config = dict(
    num_hidden_layers=8,
    hidden_size=320,
    num_attention_heads=5,
    num_key_value_heads=5,
    head_dim=32,
    intermediate_size=832,
    vocab_size=4528,
    hidden_act='swiglu',
    norm='layernorm',
    norm_place='peri',
    norm_eps=1e-05,
    positions='rope',
    rope_theta=500.0,
    rope_fraction=0.5,
    qk_norm=False,
    attn_scale=0.177,
    bias='none',
    tie_word_embeddings=False,
    parallel_block=False,
    extras=['gated attention', 'skips across layers', 'capped logits'],
    init='orth',
    init_std_qkv=0.0359,
    init_std_o=0.0508,
    init_std_up=0.0359,
    init_std_down=0.0223,
    optimizer='cautious_adamw',
    learning_rate=0.00134,
    beta1=0.9,
    beta2=0.98,
    weight_decay=0.45,
    lr_head=0.00823,
    max_grad_norm=1.0,
    warmup_steps=200,
    schedule='wsd',
    decay_fraction=0.838,
    decay_shape='linear',
    final_lr_fraction=0.0,
    batch_tokens=131072,
    max_seq_len=256,
    doc_mask=True,
    train_tokens=525000000,
    max_steps=4006,
    dataset='wikipedia_en',
)
Each number is 500 + 50 x the weight over its row's rms, rounded and kept within 0 to 999. Layers, rows and columns count from 0. Numbers have three digits each. The size before them is the row's rms in percent of the matrix's.

# layer 4 MLP up, 832x320, rms 0.045, rows 559-616, columns 240-319
101:506549501461465469465517526486471565424412439563527554513490465510508377503489526448558453560489538496562512477460486461476564523465365461448466449494467454465564433574557440428465484468494443543539540447578396404475450556518551422495501434
103:469508474488525480609611542570563591543401447535491525533475579503462498549523483443551543576502470494455488495506564421418580583464452555466525570567568523551649563510453524493417453475483609453525422479517549355489581535510414462527531475
098:470448556617432525433514432528507439501487470349488580539554527442539493440484607486480403439492487482574530434420496516526548509539478410529469514537531434433530485509529495535551531490473572539572483472435494548622512442558584557492445433
103:608454490414375541461508445458491463436520437479515482518605508417539379472471484584547525439498494457453552463459468478430555485559469542555477551481489480543464359500531392557470550474519479594555432493507516498561513452492530462528551557
106:525550484548454536452515555579440664519508482513555552461548529497533476506575455500511486420448534514448520532472526504456406585599515553434530521563462451565483513485466520430493400496492394518513635480489565446454534504616427562477500503
102:464509519547437473513573563490465528533409570493444570507597521584491488561474494426477515552497565480432473481440505419474595430452538534537404494549458447437529517503481491432535491437590595538512491427490522422558594469513410548561473553
102:429502505390455442577517521463534526422386505574523523436504522473559519563519452517555513558487403556547442526527527529501517449558525442514412506587500482506457481487458577518511411514450603440430423529497380453510485495556468517526624371
097:520461470565560533449381458431542542535522565463550504544405537603491530594517489475435500615507398523493482460586423563416546456469433376471527435542430544506528558549446444526476432386517466481408621483479519528465509483387445543498503516
098:409499538548436542465468523436493490538468545374481498499550554544533464505533516460574526503514511500456530548440466454483454426631492548511491453542602465501541522523516526413480390492477583562466503508463484554620497479505549593434598534
104:518495407511541453509541576575458449488436499505459581504491529446539492506491449550519492570549482490423522421526496566435506527515642506512455500485531465521498489429486598577459508549661520475479523515584497530440545551516520551547457525
099:593567596472503503500481494483506542510489555551495485423450512424517493471502437486587479552558519494498527470479515460510500562529512377485555465529470499563472522465509519517456461521483454440474432414445577503451494555506467530554624478
106:447561500496566447581561498498451398412584358492453379470475519497417562554500418513599577475574427560521552476480542494488508520441463443439532572525533493539581475519532596449456509520498538468549489468498523483553499466593501507444490535
104:503554542418511498500402551547480457495426534444540509452483489484532513450501547496514549414518482515533542492597473563566454463475529456394526435515471457409389542462480470546470528531503485461528562445514479469421420494490461533507493554
100:509453482492529577488442543528499535500416512515564467526573484472523386494459496471508562543455524477554484587514454527539510508507497556567602581519455562458463490500480537493472431487468468509534547400534402519448444409506536479358531476
096:538548457465428592515482440477470381376531473518445574530580404452480434498477559479525482492498515492574428579507509501557569421491457450525536374535494471566456507497520471455470546457475460494457502544471534509541397514607464497516502496
106:504606568525525460464605497448467452558509501497531507526531526450484474425511498404457561457536530422533552458422525519540427399582565513505528513515359460607484491435509534440491451490517478536516426450450477514510522359525395566483563490
106:444461525485448492574484540496461519466582499482452473521537584433493490526452471413548479452498480536488419553514490560437457569444491552414646552515483532522538601494514505553539467511462544522587551473455505420522503463580539518434524511
102:485520460423587567569445557485442487455581508457666519566456589531503499641525472458433519521560427492493519503478523570567470464500520540505576541645502513433514521504521414444564573476492501432541477444446553490455440530479410543603492458
097:507471500533492486584429474521477446492559552428521437594531478508522410534501538531492499425565473568550490544477488512482535487580476506536463494382551558546490495533477473413448528557507423530467543520477471441491397443472479566472491525
097:528529520408542426496604540457469613527559459495457478547553532487543446515520596535512443521452485555456516480507542496503492408475607450557457515539494550506487524468510494506495411464403536556471468599449468557500537445642441544536525443
099:514503507567512503473431567482434509608544527539487586467538420523469504420441560469469518334499552530525514540530533516523562467535482455562483486519444453460532585409477476484538564479475479458407496481515633518463465543488532502473512472
091:473511574517592419507464519425526547523478505413473539379480487550423452487435485428540426497537426464505531544364536513485414489476435542551543470410485572506470472538551686444517529491577519529568498414407494485557535485528542471447491459
102:494552506465561441517547436397415539561430554470544488510526484533542538544456446500514531553519524490531558517479430446589488573465489453547515482664506484506546537375530382551506538528481479406437492563513509530563534518499457523451496447
101:515505454611491504461539551583497528480466540504466452529519441524529454463491513577437467425579449491494441450463527474553471544504525559525487389481496559543526477563546473443506420581590478500495432534409417514501492442555448512453717427
100:424481500548552579530507491407435579566464534444586453546572524641561522546489528438479445546537570527517643568537457521520506427502444479426538437522529523531494525441474513432569524439521500521494536535439485466540538486460492495471449490
107:501570392482602494456501536503511423425480541622490465457492563383538519536428543524501510430371503527528535487496552475475497582494575533460549497573445463514536523501519480498498558597520511469538572503512440495518506572453515591453588479
094:413499522477456545456556532500527457551494438504489471521499570531496505475450505523513517520436451440547519472543446575432604480573445505490484540454521508543502464528569531548425441549538542500524604469509514492483504498522525513486494399
103:560477529468526555483509436497499537516495457449615559494482574443478469429491408559495502457579557532514413492555447506482534527539548437429550472479546532460464563420624514419429428550504506486459517534496453468440436456514566535511489566
102:387537527571528487508443556445529542486436456453530430550460562538546522524540457448457470525498536442516545476573455487447567500515491426587551569504502468525577446407486517540516514536530505487546580428420612342467421489435532438478513470
099:486504510461493468580503544573496454466480469498535454512435401506456443439420580572542495517503489541580515435430514527507486427627451509464528429547589498564532438497483459575463459487479374557394447487412455462572466531461523474435508518
104:521482490456520376527574525528534541531542471510450506539463510497569501487471561457629488469459519516517566437426486582428554496438492502492541415500493362525490540410511455492524552503477508475576446537564614437458496434477489586567622437
102:540648556539543528523486561521513477438449513517513517543422582503458508439466535362396509430502415446570484499474477489494477454493497529519487468512516436520473503578579511410446581437542539520477534542553499382523567551539556489542542452
094:566513494474486472491477535514544462476434510563419470495476483497461512478619571639546545525452484534500588538554459547522513378451428580417530485549494381450514614436467532539492539537458506475563481503499480558592381472564521442475374546
092:505519511496394472502506474658534470478482442482472426448488401552471480558539495463501429547468505523532483551444491481506584513595494548582540548504547530538500582497469506472510475493491415493591565423502491505540442469441481448504522461
096:493530387461609616582576481541521602499594464516419518426487529501452531486546485445480492480473481553457377466468545512590557419511508505517596497454524485360464489384520481473472588434479426480536452524488518448480483510573504609449519542
095:471464511494479510531524553458505565465577460500631505518492578544550504519581464466490545538410441499433529498543605552433482392440480492474457521627478529432554494555458467464457546517521463449420555420482489549520609489509559530527380526
105:521565511555537542522480440450544510459517493574607471489533465493434480530531566539545466509493580476493515523535533518493395460524434500474418518477566477557490433520503506477505389473569467497487514570470535514517514480531495490492531608
106:571540561529545521397476528475483542531530509452412485596525527461406486513479424557514417453531499490499476541437508431579523524497477474487505426430579424571452490421542461448488559562462466484478518522582554460480510481516533488469519408
098:482399430522474461515508477456501555549416564507570546479512531471496539522524510482534428471500473562437510409582474602465482504477446487486539450433477535523495415510532600686564508537481530494440557604503514534449525537522507486511486426
102:446437489476535519488483492529538455530505528539519444419529509512514508543421511478499437569445542526395444519442501486465534540533402480560556499549497587461557606438555481530477464500544463499521517441526506532522470542528396481444398480
103:513471473536543476447435533555528517498389487532529492528480512484441518526563464478536513498431545494542352491531544420570498521500376475468527517489563435500509481534463596501408489472541494516427499481496469547505425560526528531646576513
098:483461450475467536530521515468546504589551562466565560483485477573414515519546534488458475493549453518511446479544530464529435508521547582478495524473415423543437529440526527474528596566543466433485497444549533495551498450458519388456442459
104:478432502502390556548556481425495557532530549449497520570535452551491517578540435478587539451484525507467510563532561486467588533389546482482484502499549483389500521489427545547546409465551460529482463495519420527516496533517599429513458490
090:543575558506417503545456394545534436464538516476431448506505516510444531505487573497572399464510444524484501575577537434521511407532406519547460537510477443654477547553519465463546458471506462544474478562533531508474525491488541541519542577
100:495499475492523475524431530532415565459575517428463543506507431455518428516513592534468484470607490607484487547523520510497498449445499488415537477592446519541478525506469535451499393520532468467451455572482516520405586486547555512481491499
106:473398481556588472513515494666433554477470416505539525501547479491612523528502534502519476556553470471480518580417468474503478435449475558576473530524550508536494518468489527570471529488548533474503586445557501570431501442474533488515557406
101:510359469474472535522496487488489433460521449423506464493465501388463557531579508571571554550554546455465490568479600471443483443579492473451441515563489541494488547594531456494525488548548504521505535410509448511476460549502526500512513489
103:472557500524488575504433525517523563535504479556477451608598496612502519527511480514571562450533458540535461524505518559475450599492513511462473345452510516448537437506485571526555515507594485482512535432479464478561500478398429450531539497
100:497515500528458528433531482391500513484444540513461520459430515570437499539544445562581491549429577510485537472583460515502469529503624538439376495426509474533504573415545490535471467428545598507473510518427504480540526571583476472573439526
101:524448504506463521445496524402524499505492444518354530505505503536503555447499475444539478502569502459494440524489474451518459570464563538526432584527508575513404522448477512449582473550529430456537527492510461507510573467519544442532462549
102:552470481492493411504504515629529507456467523499453424496482546502469500474433493582516522548490492384438540435504512501474489521428486433473538466460494535550477557529422519596508568472418425529531483579495463470556424362555446540517451503
099:596508567469454510499598511490465456496490420418484481528490532494339506517511511465527468564515475550526501528418450533513542483447513467515392480514421490567433406546490508542420533491566586539458448473515483381513516537463480403480484478
104:454423462548450456476462477536489517515506509537426460531573483460472453467474488514514497516530540502389585549619528545484530530546515526413484530420525458486582571492445541506556529517615480504428462483370470564550465498636387452513489444
092:520492540509453482501498528465460526461572491585579518394573455500420445509528556456438505568479546440464487581545631425476460446449543505493548489485532529517470477490514435490455465468443544511540592539513479548514491464420418523522518507
100:445493489450392434548516492513532479518470438497545483484478436444455442610551564478531514517571485463579426511479520616536570441541505515492577421504515593496481428626458456429528422464484505535545510480534518483479477529480475468522489552
101:585500532556557389557424525642549413449508488490525505520522463472515428475557417539564505405485459477556553446393451547521448504557511488544458534553450544388490497500587507490487447484541495459556475513598580502556531464502504478510458471
095:435524460509533461519562530597496484434547528495545410491513450552423551449424503469477542483537518505472521527490554524480505517611495442480517542562497412489483434516448519581584536516416540422527587554454552360460507470561507527515449495
097:520438468463501659463423572490510504470601455531480519542486534544448490565503489546441539500510534525567489518455559314503504417509561603548451447474549486611450473509455432519443504600485451540546546452550529590517442472558500422543462484
# layer 4 MLP down (transposed), 832x320, rms 0.0424, rows 559-616, columns 240-319
102:485511507491509497544538506556396554459474488481546532477469557498489541479464482526525467431516492484564380470502513526558455436399490514488485525504520500458580475476554513470467607542525506460519602469531451492472605440490482455583564537
098:525581499441550535494503590561537508529540401549481427442556476472512549562484545529422455500447497374561462478624518441557454481454558453367532545472469531528416578525442540556457431475544541531544554511490551493463502521570504503453553498
100:589478473559547495482428430543425469565554591432536454535512431487463463527470491489537440472593469483478569566538576503580536499409484465483346498531600517478528539513605515512563417555471502453495543491548552515466516471542414433526444484
106:479349494577481439559580507649475491461448514588496529475451542574483515436478438538476513486571457519515595471543508442546494498553504572550546477458501496553515457490417507510550456559477522495512446485500414406578548559533441602493584440
103:497565528465502555442560557542510496518485432496443522503431442462420405521507499540487474598494533516508392524436505513431580542541525567578450561470547444479451474442545488495479481429425488513447504546431407584466549488505521495446551537
104:572526517492559505457525530457584506565458448507430445498465562513477511438565459566421550481456563480452529474405502545477545601530346442479467450565415505463416479528498581539554529493532480477570456550547519515504568462512529544545501522
107:497553438534551537588475520373508540499513457485446620480408496487495478519462377456508473616487471453584536477515556501524524411524540532484457497528426571417461484576465552529524443599442541492531554502541527478545436540480401462506498480
092:517485430516517620560535500542418500468545527540475498503394479659571491485521502498471360621495511422417542458501554458523500668468462491495493453605519561528561550536516416463487489546541480613521489546515535471541477458518518568554457449
095:450639494512503517518485471551504540510548530578527453537542524440567499532500529498572495523528447529532497487538517486552498467533432517430499585474537476486452538474510557505527426493469507570524385472536503554420566471394476547569568535
103:489474398454448481539572523457496403471400445498572470531609454447529456544466412437432502556490595559479614528549540561527490484483482453495527537523438373597508460516477616406585495443572447488493552433513556493500450487522469484648383450
102:505428496567533491519490469522490523524543455460545604503536521491485443449447461550474558539508458511483449499543512411646504589456544517643461511497533491496511563563516469404539468520493605532415584523498540571451474419525415482490450481
105:509523506547489429539541582517532520494513537533459558550419448484499474492501553472611549573433458523596521509509551511452478508504482495455507431557481468510593466430459558364452436534457540409454526418546584564410470520536470590433493474
109:497516461518460469439510515536608466469494524461463556493454508521476450483597560457445499459524585476399498440527476571572458468523611470464439517378540654443533532589501521422590483495520432523459535574488463548480645499478483387466518481
099:523490540584487537453398534515531617449529426384524470490530449429562528530530530428547547527539531585444419551494462480457442347572478514487518466517504542468488444491487495448544519494500459564507538536440557451439495475541469490411364540
096:471576490595504507546518455565540609473466414513501517512525482570400433482495616526530484426472494582457524500644449483502569501385495524520496473532583485386541496496517474538552511546549526506490604448506496525478432491562464515535439471
106:496512456512494437548509443470512475469584508505551551514567434453478517603539473533443588481582496469333538538536443388544492573474637489482493469474509494501399523445524449483476555459523476468497453437452441572466452552479491580511517479
109:483591502442462495526514451541515559561478413457367573436599485534493431518471519387470479590543513469548523475510463566578500420585456472520463492528517524491538531537598418438453591470487454522429386543514583529491519436517423492365583488
105:486561467511446527474475487407439506474504568486632448434522435462532588477553578488470468590440581578415474516535445444506465540545560540528453543568575523542480507469437455499563508521532460511521516435489593385490413503493425561524507569
097:588578538531517506528434486384483484590504517493488509464553403512575498522561556471434532482520486520468519540458505567582549519569523436525462531500559538569560473590414489392507516511541482542474497521411447563572494490503536383546471560
097:541448539434586468551577419509529574520442538522526548451434495441458551515512553525488528517512406491524442457513541480454445583469417539579502489499436482453512401540440489522602466507485582462477456509455517554510521474477417494566586564
102:514518512472452422484530406418522454484544482431541454499446395486508523558459503580433391616462495509570526581546475471557537613531557457480503495453567503455540495534441496512530497437566504525440469470525416482478495586503546427474451495
093:491456526607433571592477421499472454484506497574513479448412439529537585467547436593573489457492458523413497466538450548500500585518568523535605507626511464471663493434458506490555466486488491493419519449499568513577526490537589513549542467
103:526505467514501587529485499490429532563564501499452518466607565450498525513534451528536463525479527495466461526589534496548556482420547511421422501458457547436443444451448470465498457436504549568526597527541532470493547411532563465518428534
101:451575406478441465499501530552495536430398427477534491465552490421536547487618489560547520538511562469528496504544443557503445521558443495532567460521534492535525496546534501513455470504490501522510411491531511462531523491482529478563515467
100:519416583408522467433489481593536460551464544468512467471392486520579486552495449546521489586436586519546456514502487521430556535577554433474513514430449481464535524506439477643547460475506389542475546385485490484451532565537546571551592450
102:609501389456441559507541515417508472451487525535434593532491642480623507551586554492511501560536488500525495415568549515409543530434501487469562556542532474442515526475504464514402474517509491574500519351495432434537518449534412457491528515
091:462474544534446467467511496409506521471571474425485504612585595508524457603506502528541477428454544505394490509488435471566571361507434530488545478512438538506539453559609496511487471551455521510498545513483538404498515478599529447524509533
104:471427542612379435522463454519547474500485537560503506432548500412489459567566456503421588468471355507603535549478442524564463506551485456490530456446584417519463563463470462541478439468553535475434538507540451521505558468433463456448536522
106:453454562450478494375487502571449482481554572470466560434518504519511465421543496433530453473424506540486480526498486424428492620529525379552596545520482490390586557441577489506484489563493422473517449542591468514445540500459503410495513511
102:422446605485578611533539517532464474490517561486549503509483505457436503429533506466531552483607516421555537600486478496457449559484458450555543501465486551584455467473550427496457490521481465496481519472538429469456591411478512524521554488
107:561533562496537562492465575554496496542499536447549405465465525509471508483559543533528563499491493425474404407493594526544426510447457576472399480531493473558419554448526549523443480435356529506547482522534545472513503435544443465428498493
097:577500528600524492542553454387486458605475560532410536459505500476474489446569537569535615611530459523504458456487498472497510483495573492462571527504335522477468466518469473549520546448436426436510609459490489493498488524544470531508428580
088:460598516527497396455418471563463478446495507484476496558546638493481467484508634487464514623514465476471591423502488471530471439436538534411524510360525465512456485518523458523447436526510505503477518527576384458494433500537450494539452515
099:493492509465512491578479524581538491461447544551387421539477497499374470478493515513541499414488468508532450460586444532430436470390481511510479522635526447537367578513466547515491514566444537551448494497478437485532518417419487526468589536
102:525557487482479508448513462519451530544450516373488450485564478526489527524417532500444553515455569538560540603518528545554397485450432437581574522495440489504518494484551498422525468387567542478514460540488493471492526436534570559524494482
095:453460536463502559566488466570533494500551551549484520502405495363518506501507463552552455469512465472441434379548569509516387574515517441537520523507510457428509486529437476514549520420518457490545570543518434554461499468557420451531494429
106:487478460449484613496481541467571448456414543557526508582503457465464552540509449510448505618372538527473480470472537509469510553435569471461549443465528480553474522548468456466473518488449549439436474506553570431439488478519485499477458518
105:612567461505448646574564514466497495410469447445399499533597527541550498391442509538428537469461494551541551400539474471508447498449503493400394546541491389511557592501589537653488540525494520461534458500547552490505545451498508484467502499
087:442503320467514513517435460551420561501464546514522552549462574576522405538524442509450465418484482561560517501528418571505515425531379506533549462409529565569464531521494453518484474573397598539442506455560489542518515497603571473529492456
107:481487478469447484498526592535542528524457490460435490461452539531534481531415429445533326584465555478473471539552504495520493458494557522532466508436505527542508557374481457546466470545446532471555483469463502458509509494514519509464523488
100:409525461532411520545525464447480551488453485581508475484578449563515543484439490522519536560494435560488471509560488459536538498438530480541429535536518488503509521451466500475524485475549448429580520467506532581525430496425556465547517488
096:535530462511570438538455587526501389556508579595557532586479554507544520441498498420502474575467590490457556480589428470591511524410562472528530385513483491497540576540446521441468478502532597410528510534548503515483541541513504525497526454
109:462549535448469528513589485549434405565469503509459453545516436568486461526581493447563531587462485514498554528509429473431517440464472513471577486414543373403480623441485455494550441480560479490575562546493423597526428541445503468451520509
087:539419613423491458553401471517568462541516471430598522426542492474440513485558515481496544491529541446561492517552476436454427493522563428596445532551426529444540456517478552415521528396603439437581503479548550520496466494436517391553511506
103:421518481526630508388631528543450482472494435540520548516556462609531469531416479557474462466526581562512494502524481508529476559586526514494380490538549488537528535568450495505471534474521474521427519488511537531442384462576390499486431504
103:498477486526626479475552485564543536531466514415545514507416476445508452455438468478558464459529471495488502545425445496458571499567413496584471436526557474567587536650601466444531515432564507475427435591527557526418521508509532535587564448
102:493479487534387584508496535440530505422500593488537462456501450487464508567525574522468506604588476488442528557509466513480423530544499498542518480476555581552536543453552530463459440497560493520425516443505565612488464474509556461438445561
103:457514532569517428489472514616501536562465589446587486572509542477492528536517462520405376511497489472493495615502560485488537493511526519525546524438469430419411533547491528456532411371542484497477416563562525474444495481517564496592381529
102:447564525563460609404379487481565562422447569476513533450468565474435521644595493505524569549596491548408470538550502505467526522553509499492466471519484498480462473555516470436535560558443577478490456431524497469460494526542441567459544555
104:575540506525584490549566480447494482540473449518431542491443510466476515466457487563585568382544520459438496513568564473449550501390481510559532505513423498472496555509545567414523547453514532526451499528502528517526528438391453452494584482
102:539518485476522464536450578473591467585519516597439551508430410485571479544480436468509487580587457434459545450437559516494459477534482402452452534514549509344433487541462492492535461439547465554515477592553535538484399458508528433534583448
103:492521547429572476521478562474491518480493503509513551491481561547498589443525463472518568502436478536431537465465442509440512553535515519516429561393493487588430471461556562499409541548560533482515505516560516449495453479475408516475517456
104:442521423486503536481524440562439463509512523486382509519541549582485538542449521532513447474586541483494498522645435542501510502474415521441505587423551427522505566538559480503528535495523511508520505543538551399533457437586500485542431512
092:559525441485492480465486531578501532463441421457521522538573612507583442477494570455470546480533585485526499432528513483444439500530563517466455400364475487479511545517576527501522481436571501508475482526517429497482522524484489474431565471
100:506541449477495487440507570506499518474441547470476468556601535520519509453529513558475529518488536465504513477516508481502437429409485543571484572449462369500569549478536544568428564577437503597454523523456495492400591555424507522517441500
105:466461500533509410503468390524528458451555481424561604504444506511482465503499319474489453504384482470536462534479531436503454614458510393543507530578471553507501508571465506531491540476441475493446559437502455491505511507506519542502529447
095:466445492452481495525402529512573434525526524493528507623530444455553544595532534541521445526494514571492433624590474468452510405448598502385497474493460501558534577509502400559414450421457556577523475526418501515460542524463498428427523407
094:467496464497476466578507452466456561560488450582589524499537527517497483535535506539527489496563556426513575483574531494483521434548591451410442421486472477499474544465544529563444519454564532552519498456480522557422500425482519418548480496
# layer 4 MLP gate, 832x320, rms 0.0452, rows 560-616, columns 240-319
102:573441464570417422516512453454482522474434496550505437457493502522573534514508458484499506440546462573555544462523487490525520480395481495606478457496490485512601437631477498476514530547527556564484459496568452560552587523446414498488507501
106:493550463595427450548560504460497470523447394536565567523541531471537555569490552565488479569505561522527368453595467589538465485444535511455399523470531351480470455498482399554480594550517455666529525409463444499555588477494470521521545535
101:434551461528489440601621503450560481525486527581459529365502449481457552462468528645480493499523511438451438555547466493486560532474493468466488545442423621487454471476528567535489446510535456537460535494471426585450461487493482461500472536
098:506495533490452463508467464501500464573495419577501454446456460480524523504549461546495472539500519495366540484516423508549517583443492415508540589444500559494478599449522494444497584533590414391454555547516458490490480486603492422511443500
102:568564471431497480465467542545569455507500531514479500539432412502513459545489488422440418623585539509505474548397417499431566502478481561542422506542417450475485556479583533469579423484555449519580570494538477464514560616412490624427590503
111:513557464491483492552526488372460486469483482501433440493541501460569461500530528513544536475545490497614519562525461541463615546507520405582506570508463506509528571510499563481505452525466512528459412477501505572484484558427551465432463534
099:440459494560420448537467519425470459541502459554526429460539493409489495399477477501500521538525524487541507477487603439528453529528521561498511510508479454456475412465547607470541484559460490439538407488517449506540497600511571520512583512
097:464539560452462467533536512508512473524398553508566451538573502515431513495473487507499540499511599467585556547437519398480480448527501491506516522461415440471531524486506446548450477551484488452494502407503554514523416511623391483425553386
100:475641425584502448551591562486538416441526465441473484551509498488477538506505580519474417516522502494596475445485498481561527523441555530471449522579423441449421421499484619473489609515525521489611635514500539602461501486517413535415474503
106:529440515567373490516468482528450498602470460457482549568487496577512462443500535489518548398564475466499498539548620520479512523450506471498437498547471543563501496600503516511462519442569485473507585421492445497432534467467446517493499467
108:448466441599559501483462461446512497503510465379492510574558428580604531496495421490505533523465545464443475470531527442545533615560429403453550519406449527463467518548429493471533416511599517506509541458554517543448541552573463563499550467
105:506517503596387511528467412443441415486529428481490490553506539433502599571489549544534405465500474444395448536503513562601499465498460431507514575473386504474558448494444514555449404539331455581486465507551443532536449525520425455464466488
094:597580508495522405516469407474581529494510556477480538529566451549548416473485495465481492505504542465453482503494533488489500531499574458497521545475523512533540483581574522444408462486458551447463420501509532471500483523535546508493552508
096:433562524484443519491412511470485487446545511465517488574493565479441422454523442503511521434550497457572520458450457444504391543392524489515493515560481487400419510542548472513495492490520497484547426540427540581479501553448498551456486547
101:500521427564575404534466454451524559528489489515416530499450457461530536620510490451478565517528499502475488505526519455455416562576603464510547472467474527475457437502447501494529565442471500526407513497537546527574466516461564473552424513
104:552543475503470521469471463527524494511467443552437424471467473473517548419518506576524386606519540487566514568461474460502481514506533592588416453515512478548392523497451510447508467379524568552509490557517539541555520565553577509573461467
100:664617516543528453532518558417455467502496576460534533560478547376497553459510439468505561590525595429415555487531557493501381543565525497509480521544504639567553497540559500527457506513487529603494492511537460562493455441413505507426497442
089:538496524413537555542525463477495439440671488395520382537518489449504502511471476560485507467508486464521541555555493480476565490487469590500346545466465557589512504491519533505498415520416443526562591552457600449539485594498526432547464535
107:549477504495450503447503524493558516484403518463445547389420570447409639459424489460434529535470590454473432482481513516509451502478470549497479536533538498508487516432435456514515558435453632445522417499411563565521535510434458508534456474
095:465491505535558496496459570523443506478544503409538470611494452525411444552482430405539493494596551464599431449593525471588519392475545480482447527529484535544580471553490470523437503567527593508410496484464514524525546579472473502507492436
092:467492488616477546438519379401481482416557414480448502594509526562606513591471499525533574430530494590552607539412611473461496417470492512515548451444510478458520493447467429496518448518408432568541513476314511459488513438542509585485477605
106:504518516476490526609443488475564499541431547607442463478456473555433416498467528528410490582446505424641519462548395501544474478566441574483463514576464498495502409415644514453458543528430527500499422520494497546571456533507498468471507451
103:458446487573486495526568519511505422417484516450454407470469476569460411505506581511464539515554568534519480578429514516475547460582418460427539489455510538516491453464538545430486451559540502478552480452530519428568484437404429532500433398
103:454369469471432373412482414483440544439511453464472537481495568510452487524426478508447546520464485511551549479518444515502532480526555469500449511504509500509509554430512510535568521516420425567471567453438472520432545519540472495457561430
098:481464485546515501497500450468445505535451523475461455503491498516510512477449486608500572505500467472476476499517463418465523518425492518528465525501539460609474491412504429483517470511536508503411518537441506464408544486549434457542442497
089:480475471439507495484539510515547506549540521576470497482534493528500512354506530541500506497424499379459537494425476515560430505494503554475528536525453441502488498412613535509576534578497514396450577445470466490550566521501403471529471499
100:462526483535403540573482550528560478478557515480484473559476502562475535496433565528459418436543518545502523560507494526482493553463382535469461492423334424591461450425555440550487484501526401549539449476458511489560450460410521485534404446
102:503496511536408513536548528507579497500470582476424477403533511481516537568481547488491498499571512534491556441428478505473460443542651459496548651508576471608453504391503513486558481472483488504545457451455471517487537571443479443552453497
100:490522466567505435497489491540679537591445534517410506531508443518495546460518453470463534458488523508419395507469486528539559525395408582498514478463468455549542439423384440439565475599536483536596512558544557650464535496534468532547488550
108:426440482556498398522430543462503475482499464417569582520430565547516488548476501405517471591435487482421566490536394577523532503579510397477503424490566500498654509522460454402547570535478519513489453486584493446490491456537378490562594547
100:574461507494430415530582434492482526505449434524459558535524526463456503464469565558551428504476482495534472565421345507535530495562461445474511480474448490463483494351563458511522490567397571498576470573519519544519424437519468514564527452
098:547586401505507395436581539421499421526508603524485457575571488516505499487505496523528508444472537472425466451403578467451464494578488479519541523552495416537445623440546515450579534508481521492529497527464506511489465565535443483548508533
097:484554431493511472512519462385488406479591563506587499510505493564559468450474522546571508517570486476584571503478484404527420442514502503450508505475539522514465557548451643460492366525392516563488472557525530542467485503532486477456503496
093:533537381419513438557465502635492606518443470534505512439496576446438546551498578503553542452569466508458491515494497516547537414573467524507516526452528477439425472489529526582532563557500473520525545458546481420496479411493576468489458555
103:523454505485446564633520498480430404582413465596506550419528565487606533497518414567427441477528544490555493409524524556432499453564472467536487488489460539489497377525457505536544556554522516560493463511502560437539474576465514391434524435
102:476521541498428577571490495509589517495499479524476474556470485502549449455524561482449648606554514534453465559442452480409491471440408523560560474456524455483579485468492502508495605527567497562529533538535521577566540659441501458399471529
113:526480557521504510514474457516483464567456478548472452527538536505545514428507420556440591444579547423463523485508505496501527678580524393485561479449551461484518503486604526553479586498518447589483580493540522528518525563537442510557470508
078:579432564520498423495501367426477448503478511380458602394463465419485471508512539456581543403479545416569418498392497495470455486501527450475599504484451429524460413526576499514509523463572471503497453530473414504476525492536477425489525564
103:512501476484541541369561546549510526621504541446515503409526422448459517511533482590532502515568508474509596504594563489476551520467516488466493421419436544525507573475460536492462458536451411421470573584526534431591519533449466408469501412
108:437532487433558450506485494430499479455524514470579585482522490469396359454393563408460539501487566536513487491507485418451503520549519451496442590534513590478509471455524533537500570502535534438525493365523513574497488427466490463566545459
096:486456535485470477577497537519494549510524369583574434626416506538611499490605486526500551513480506416508484490488397532450481425431571461497531593489462504467563509565634466442489529502505551435513547554512565496568503469525509445475480523
096:488514435484494555581480456528482471517461547467478464534549473475449493521444518427461537416432572489503485439505552449554537598444527447509594536537463549605573531499497528549549498513497465492520452482506480459588489539550444477539463400
082:554469568421475555509609688505587417496563494476565444429462513476534501505496474500503571515448539519493546536499558465503507503472446492470588544525490547467501531445478439445470555595571529553479400468489508478604451474441529485499455468
099:523449519400490549505488489538579578516465510499476561440500483474534510482506560492434467494559591453412557564516560469449398521412558503520499542509441529394493565545497498527533492502423496419536478617495450497508570553506430487491599524
104:425537513419472558517484513400518566520454531474483529416492490367518525517491481559465547448463502558405509486517426502636505470431508511458437540389425491518489468497506421480491567486570577473414487497460479472580448529537467545489464523
108:441473454537558546462512443545511527509553457456586418565486454461497468553564504591477560467506552533533475520463500540592576489542421532551517370571441440477437539512455441527572467526495485448605480461441517396594450550598448528439619493
101:488439525510530554595531514531458464520559463598514468552517468573549542420403524510477443563474519520449488472629538439545477554551517474474427490497488546505451424532419504359452397490448479472505506555567541545468541510425541529424565516
097:467507471498582508481569527490477464480546481452581500428539502415562500459540616414452579512544487541423524480491533460519469436523547559470376511505462499610468473531497515468446619565419422434500504503537550511504530449527511501485527482
107:525402465473402507621456532454488583440496550561527493437468481442559468541403414528531417585493557494567514471416491672531423461583508538476436480517493579439529497605465480588498479543482469472542496544482430518525502503512466498481520519
101:425546557527478472482353496390457516490574573408459502555465557452596458551493562352567544517493438563475534591539545471404492479563518451571453463496421567418496578484468516500444498518516471524465560505447526545567477472430398459544515580
102:448507518524516532499439531600525557556534576466428503476470508508541541518442465508504530547578437438437557554499500527491500491531590487498475608420515507496476604472524497483506546623384468404444517553454476496431594549555495459464590488
102:495493433599552454438546490476524427430553516523457545456605477523464417513486584567411509445555625598498530480521534435492622443530468526451419488406504489575563434473588524536502502464435468476475371470507478459585441473547445510452533536
090:446549488621477507435537501510626518534584529466475440500557413533509525458510519518426538425440426401511502480407541539492465493507492436554541489529538481496491447524531477564410555560483484462498469440506472465555525490540447431492464522
097:514562460416527434539456469577472378464465400477512581477431413545531417541456506462484527615530530433545453372463466428464521598551549505529502545576468514504595463522550482440489510457574478454438540468587620482516508514464485504499472524
103:487479436539446559460498545532433429556514524553460428449516576486484529482550540484565509492421497506520530522460512483485504559435472602525479452483492477604413411490473408432459481553538445458521532438439480471505522473491473495523534485
089:521542431537557479512556516513493583475429516465559508450536532500452544383487576517471506512681550412453512404471515515582411584522459558606465564538550484519501426479483505476626492529524513363472491418533539437596493484553505478482475520
090:438469487479505485528397451513575501543464532586496451586443596584539491470515526497533570556464564521646570455543542511484580504540481551591519466556486525532442509430581478485444533421496486505480507525547423442465440570418492436549519434